{
  "n_layer": 14,
  "d_mlp": 512,
  "lr": 0.0095
}
Each number is 128 + 24 x the weight over its row's rms, rounded and kept within 0 to 255. Layers, rows and columns count from 0. Numbers have three digits each. The size before them is the row's rms in percent of the matrix's.

# down: layer 8 MLP down (transposed), 512x128, rms 0.221, rows 91-115, columns 0-127
# up: layer 8 MLP up, 512x128, rms 0.407, rows 92-115, columns 0-127
down91 111:114151107136074080124121101112151125137136148097142120124120079113113124151104155161175161090120090139170154133153119123156076104106128081127120148119113123151135129112106130172145130135102129148149117125139161116141179144120137101114100143136103114118160145125140126120134134134149130095089102105130112154122114167133129178125113158125102093158140161153088107150090155073123158157169
up92 100:077128119133138152157142142130172118103085167112134138160124151120126120123155100119129107179081126139105090102116110173112100177106136126134107141132129156087172115087164192135126112114114157132086119139108140152143120142110119125147120086112118127149154122118096104136137142121126129102110166140102188115129075129118141115103146111096142091179135132128136163154116109130107135091129
down92 101:114125153092166141089108087165096133115132144100174108115113135136135124082124133124143102102111140160142095141100129127184166122161090108143149150111070107132113087134103139129174114093144106119086119130146189166159114079145109114117126151098102093104169152151131142126081092121107132113125130145136113114109116110142133098138112155138145155111133149139106118093111143140132138140099
up93 099:086102141106142126192156094131146129125093151123176093107158113117080092112077162136164126164099162136152130140106131077141120062098098122114122142137157120114148136129124137110116096124132155114107146115169103134142127126149129097124110115143168153128149098126121123094079115142109103108165121130148162145157112102131146141123141147150148153109162149127111154111100137145125132077106
down93 109:094144153132128116112104153140126116146174120147121121107163140122161116136081156066128124136157108118142127106135138110147178133116095113109107129131138145126107177158147144124161111164125081097095107145125044122128115159194126131129135162142115117152178123127119103139132108150117113137127166147107067124139132169140174143135136151123126099130113133154131144107116108154125104157095
up94 100:095105089165124114127146148141117128159112071150165117158099114151110141151106159156094114133120160131169162134119133122085119158113108126109131078115133138152134127168160144120138174095173121106149139143105139144145152116144159074098089155100147120105112145153147138097123116078097172117160131145126134141154097144117127134137130118136090189157129124152124095096129151128129156146127
down94 083:136099139100141150112154080102127171140094138156129160116156083173107096135113089131094117108140155136123103151155119174169141120153172119137145117135147129091086150122153101138108096121128147113115102107112183163137089148120137115112152105101141144131122121123153131127120200106134123096115130133119121119119136151098171109096142116160165102126076151163135151164129124139154105141139
up95 097:132118151106131112182116108131142064125168090153132129068117099100122148142117105114172138117114120116103126161138154132137137077115119123106088091138116160138142148129133139092148131110128157143059125127121131126173134145104144143160129113105092118124169093139134072117123140116127166125078145083125129106154160121114111141117129130084143085097128112130115096099127176143133130134125
down95 093:066128131167104141161161141076143144154095132136133147104122125123125138134152124142124164169137128138123154138134096109135126106097110192113130093123166136083112132123136113150119127111115134064140111133071174161134164149115104153160142197110177115137126142161144125079125119117118120086106117128119133142163110100159134101133125149112108137101099125118137106149118102120097131145133
up96 087:147133184145124153095140131146138118139118098104124089118148132156137067156119115144104118103118186128096128139113140126132146101090130102153109114091116125114163069120113155102142121120125176127147111104130112145114134120142096146135115122093160136068112126125125117137186141132121082116118115132137184111119060106132116177140126152119130148090145121106144129131126103122169180132118
down96 078:171138115091142120153110124111152091132178092110148132138117136105108109109103190142127165123114126095105140166137097176147093119155127114099119114113183087166108120158141129130150160152132138115102107105109098105119111109136131162119114091145139187151139138102177134146159165146123136099126143100128117121132181148113149108092131164125165134099119151147160139123114148117123129114170
up97 089:137140160094177150144144158150106128111109110113114112141176166138118085168136138174079112145100114144079142122134167157095135126125096139123147111079117092119110125114097177096149128116143115107121126170106166125125139152110107138109112102110126095140130108125102097138131135120124103103101093099117163128116136127124123134159143134165169132114151108126116132158121050118125183137125
down97 091:141102114134071138102121099140151132150138108144156137132069110150139143074115140114146157127122151095126099111101096131141092109147118124124098108106108127071127109123121135115099095130111138188115128170188111135121118112132149112124113163128169156140125112103130157099134115098121119177166131133158094159129123117127109150100118132087094134142122114179127115124129197144111097141103
up98 103:085176201160130153129153151124128101149114120151146116125137151146142099119130168106174148161133120134081109144099103120136155102140118126149107123170066119100143102116129137149137133116077124124110109128086113103154132116098166146112147111153101121152077150101151126142152156127099102122139132169153170105123096144148128130118143126167156095112130129112123131164104095099123141143160
down98 095:085115110105128100123144128138136144125124133141174129078110143136136131131136116117122125140140161130123132106111090117156140123168130150112139151081093120086107136126105147125162102102144118156119126116159130168156201108127155158134160165160094139160121136121107178141125149138188123098137157122167086117124145117143127102155150180099098105139113127104134124090132112166099094145175
up99 088:093181156097135137144115121127118148098102111132153151130086132159103126116171129189121175110099097102135098165098125132167141119171140098110135122164131152164087117129103143123130172107131108152143154112128091118157113186125152080137136120156122096097103127151100153161149104129164127137153136135128133116125125129139158081093136175115155140151153113107115128106129107096120113137141
down99 091:155107102146108168133136138158147109147127078119160157170116122118151165154150187087141089171116162093099110112177140116134153132089134111133139141123128151089149150155097119147110140130138091171147120160137109143114122107119140144129124153151147138138098121120171137156126132144123091180129116114143149176184135143111141115115140131096134149156170154120086148106159098124123118127105
up100 098:130142140105136118092176120178149122127125082122145119121144151142135152088126124144126173149114162124136173137111121120104112112127143137140085077155147113168143168151094127135137123154092086102115139113105103123141123124128134140155113106095201137102080211126146152081129122145145109166120144140145111156135094144142102117124110130121129126129098145090090137117105136148104118141121
down100 091:097160096120153106165117142114143112146083145089097110108093105100116090143155118168155134130160156104100116122166074100120130165109138141146134105147174101096128137125195174113114149123117142145133129114111129108140124112080099158120169083138131101136128115141110153180087123127104162114156101136112126104129167125150134132116156146134149129145103150126111114143095152124110157098144
up101 103:114121093112166116168125129106132153080133124118089121144145141158117132094131159111153143150133082167101085114133131131104141133135115176104124125120117106092120151155149111116127101137137109151145129113076132190143080124106102151147167156145158124117114182145144099114117162131108109144107096110126184139129105114132146102142127132109139142110135114118123106127113090168118106138210
down101 111:079166146128156094136132162110110097129124113148116140138133141151112123154150150105172125124079110120178084160149170079116142132119161119094118140146117104168143087135134144141141161132123119157111141166139119131145087083127126128149119101123137138160101144159138172147128113148128099086110145117142114150144101127125155151156073142104153127127136063134161102130170120142090147136125
up102 100:136142132102130118085165125124190160130087130047140089110136130145100121117138138097121133143147138147129124161149086112112155133083136125111120119103169146096128106141104128163141174149164110162133145144128135130115164122093142129147099140115168115116113127123134092125159047144139131143128140125158100145162118105134143134112102115139090075134147136118160138175132112102133142143146
down102 101:169117090115148140172144132132151129129126143081125115114151135076169156116105139125131124131141126134146148117113141139132173133148123110157075108113111137063126159142157154163130137135077093092105129127060168166154154082147133156152108099143099110119154139107139133092149113150148118138139127104133122131122078098148128121130163150128169144102122142135145116121124133111121154185105
up103 097:091195106110153126125160139121137108111123131133126138121113085119147120137108124131128122160115156157123086121164159137118163131109129117117131106141158141086099150103124115091145161110111126112179142096165143169137117121148131136127133086173135136116144159165075114156125127084099115117166143148093069111124136185111165137154161108130098135100122125125131123147139093151171161144146
down103 105:141081132106120105097129135131111181180159110175122121138144133115108161072128141124135126114130134121142099127115122134136100112113128138140117132124084140087121130133147122138151155108121139132156157135106206122124186078148107134144182093128105145193152118093128093104107137127159111131157130144113148150154117123077136162106127118083143117131131144164131147174115132158126125122128
up104 109:069089164166159131157139115087118116150138147104166144118081101119140156150077110106145123100105124155132132143097135141149118066139115139158086140100134154108125185123144133128129124145113097121109103123112133121084122156095174126127145135133117109126116111113128120137124114070131131074093171118134147147176132154105160135093132137152149168154104137108137104113135122149147144108106
down104 133:114135150185108129140137101154141106134129144119111136132126122112100155144128093101128135186123156125114116101140134124152136102109106110152168135130129129088106154120125124143119145110121155146170174168084191173130151163092141103148117113173143135114178102145125147138101116145107167103128068077077101104142107133085131130116146133151123128149114116118109130151103175153124121133122
up105 088:104161136134144117126085156148130159147115164146147118134068162169086140096135115138110134115118139141147116124086103135141109115122122148086088133184120136132148153132176175116132155141131116109102128161132162149142102151114119132121141143105114143127145140156105108098106142085117123154129189149134175136129118141115145142130191081119137097160139139130129166176141099100157147146100
down105 092:150100123136133150116126139133156178134164087109150164122142136126096131115125105143114135119126156093141084146125143124124141111154138117134128151109091132086104098126089146152106144157126140093158169091144144127115115148135155159110174176140142095172086146119150112139093130145118124101152139168135120126098098160120157139107097121156171092148133069123114119115143113175095078140155
up106 100:133117128137124124128135164146172086159080107117119118121126132139129093107133170155110121145094159138094116141093084137123169090127113102140115122100105129153119161128158176091150120095151114147114144133163134158121088113121123083137106142120130156149122118116076123128137103123097138138140114125142112079129117121151123141120102149101113127144134058089096156176095147113181109089137
down106 104:144103140163119124118151142166113120156088089121147138147179164132111150128114171153113161119134131106161120128139108107127149136129136147126112167143136146143119157104132136118145078124147187096118108127134092118133086126121162132099163114137204109146110095111169136124120140152125104135089147154111130144149112155144094134160080126120084086120131123114142051119099122125139126106144
up107 091:156139146134114138113136082143173125145121131095117174129104091130071124139116126127136128166126146119133121106184125066133148104112165141116145107103093131105082172148159113085105097129124146110149071121127132145101128104132139106144104120115126130120163121123126137144165110143147148098144109102124121158140169140142132140148108100068163071144088130104149102124130166101156120136129
down107 086:192136141113145125090119143114093158140114122132094121128142122140160094128130114085097186123119123092096143124115128141171163122140069109053103157138143104174170129127182125127117168154147125130106102145157148136171127129140117135136134111127141093096108135097120112109115132124101127115135110137114143089120134181092136139131140131138162150124140097083103107129096118132110128103104
up108 100:123127132131126146135144137160157114104091109165104128133081160142124104113122134119122089118147153112117120145136132131100136076129181079145142155109140108148156147118133139089139150126113141169125148120124173150119134127089145115172091119141136155158096167135121089134207099143126125144159148163166141141117130129110126153155138128101168173136128137110183066128148124140124099119122
down108 112:099158166160084127151150091088165120129152103131143129128140167099145162177124116121151163095124096087151201114135127138128149147167142133125126123129142105118114147118132157116113161135120144123118133167138128079142162091160116119088151143125126115142130132078119138132146102134128117081108065111110094105125145162109118139146153126137101123124125118135153125121181094139130136074124
up109 093:135083097139144125137128178133160105136101120141165085120090152118169137143127109123095118149125128138125096112123085121121141137157089134119131139150107144112156112109126111101101115159083145136150168131127102121119089211114152125125150087152162127089104136142122117137142106114148105119195160133164131158165128108135117119144114087181156093175129128121130127148135094111136132126132
down109 092:100091131113161134149079115097087128114128128119075156140102127085131174135107142120101154122137163104108148104103061120137135135114136169145152100133124111128131117111126128144133164140145117165074102084130138123127157141125156128132149140144136111138198122127116123117114158127098143117133081111144123091130129056087118148139151137133095119103124132158153089149111159132145162111145
up110 094:177157106073154100131140114107148120124129124123118098159128146164136122130097170121189089183118114129104105120125103142102156135163152140138142167136094102115114157125122110139114103089138127114120132129111135112081159157127083091141124151146144119159135148104141154139138144152099132133145163153130190096109121103111143126102108085130182129122126108158165104098133115084137140115109
down110 092:175122143103123141138148101111161142093119128122167144162124185129136120120076100095142127160132122159119096109091115107146140133120132164119112127137096120111128142146141127128087142119150093112165168181131159124148127127133122149110097122127128130163129155148164160115112085161123116114133146143182130140054120123102156165115172114144134138150125112139147139077087134082120102114108
up111 101:134121121138163120133161146148125101102138127131126141133114105132134098090140121136138116129130123095107088130098103133096095132155132149142136096149162129119160114125114112139145144108164118124136133095198104193134108137119171129143140112115112131094080119108105081122125112120114095170121155194111124165128110165158117111102168151099136097159120127158130109197107111129142122083159
down111 107:128095147188127166129114165110116122136114088138100137130148135128126192139124131136134150112158126095092090117123150106099136147133156115127153139145129168095156125131132144081148149112121155082159123172129115141145148162123133109107121120120149188111124124123096084114125152151121108134100105126104086164142112145108090142181140134138112094153099088135136166085138126093105091112137
up112 108:086124085130140147118100162138126152127127095149138124143058127116109099104118151144183113093113117120076104134090182099132163162124128151123118132157160119131142103094152177122141134128078116142129150152149173111108114118078096125112140140138115140084179130122135128130136159078108160097151142119122149105145134141124144130120133142145134121144121066159125113143150114121123115164131
down112 114:100123143107129115131172152129095165105112162130167144100125148116159097152134110085154129104175132129158123142126172100101140149134140090118130111163108105148123122165115149134119137114122135127138112123118131167160131145100139142135108148177150109124165121108086119116168130112081139111159093143163107105128087066169128117140137066099152095104138126147103129120086150117095113129098
up113 091:121131142124099100154144140142110147110131118126132175134086174139136147152181116122174141133119131139106138125077132148133132170079160127078124112149121082054095113140149124149139104153124094148118139112122149162084127154141142146130100074153129127124109149118111175123168113079126140128115160166102118167139112168124090103135094138105134119136094141138132125159109111123122139139129
down113 095:160129121090099086135169179170133105162144126119104144127126101101137104162096157140114128109119087077089145097157112125150163094155152160162142108094162108105114153117091144108111145105138117087145139143154138086171157156155147102155130126119127130119104118127103122110181136139119135156125083094143107153135121137146114124155135107152118123131135083122125111120109124099138080097117
up114 083:097148106106134116132126105177148150115115123141159136161110104146146121113113146130115107143102155150125078111153108147132123139114131134141121156148090125109094153118152121134141140144083073121115089100109163161148125108167126097168105109123113083100137195132103125153108093152167121139153166100095162128105105128129118175111116152121162144158158106145116163130155124088094091137131
down114 078:155096105111121142088141096186134140135088145126130123104076122080101101112080126121131137153120135126099113146181097162136140104108133145072105146110093110164138142147133140136188176141137138116125094143058128129170113066132089118172121097140131116137136120147132138120111124132111125094103136147098085122117142114150146105101123146117096126110142129132150108130128115133132097132125
up115 095:137115143141122088130183148135118146151102099154144159125126144185136183117148149116114170137133172118156121149099163099123133170125116096138108134104108125113119130088112163140122184102130118132090085131102126109142112119071117148122099118133176108120138081131091158108112156122133128131123147077179120136105094105120113120134090117143148134101119163105135143132094105096116142125103
down115 097:141111135136124121159125092148176141125129149113128098157104096119097107114109114107127106128094094096104090139172106193132124123118164057144160152142140119146134112102151134117124126170121130135069100157131134128105132145115171134129152107122073138135119121114153109109151115108169125169139157091109101150148095117128124126121101133166138116129121089113109132097119103162185125097142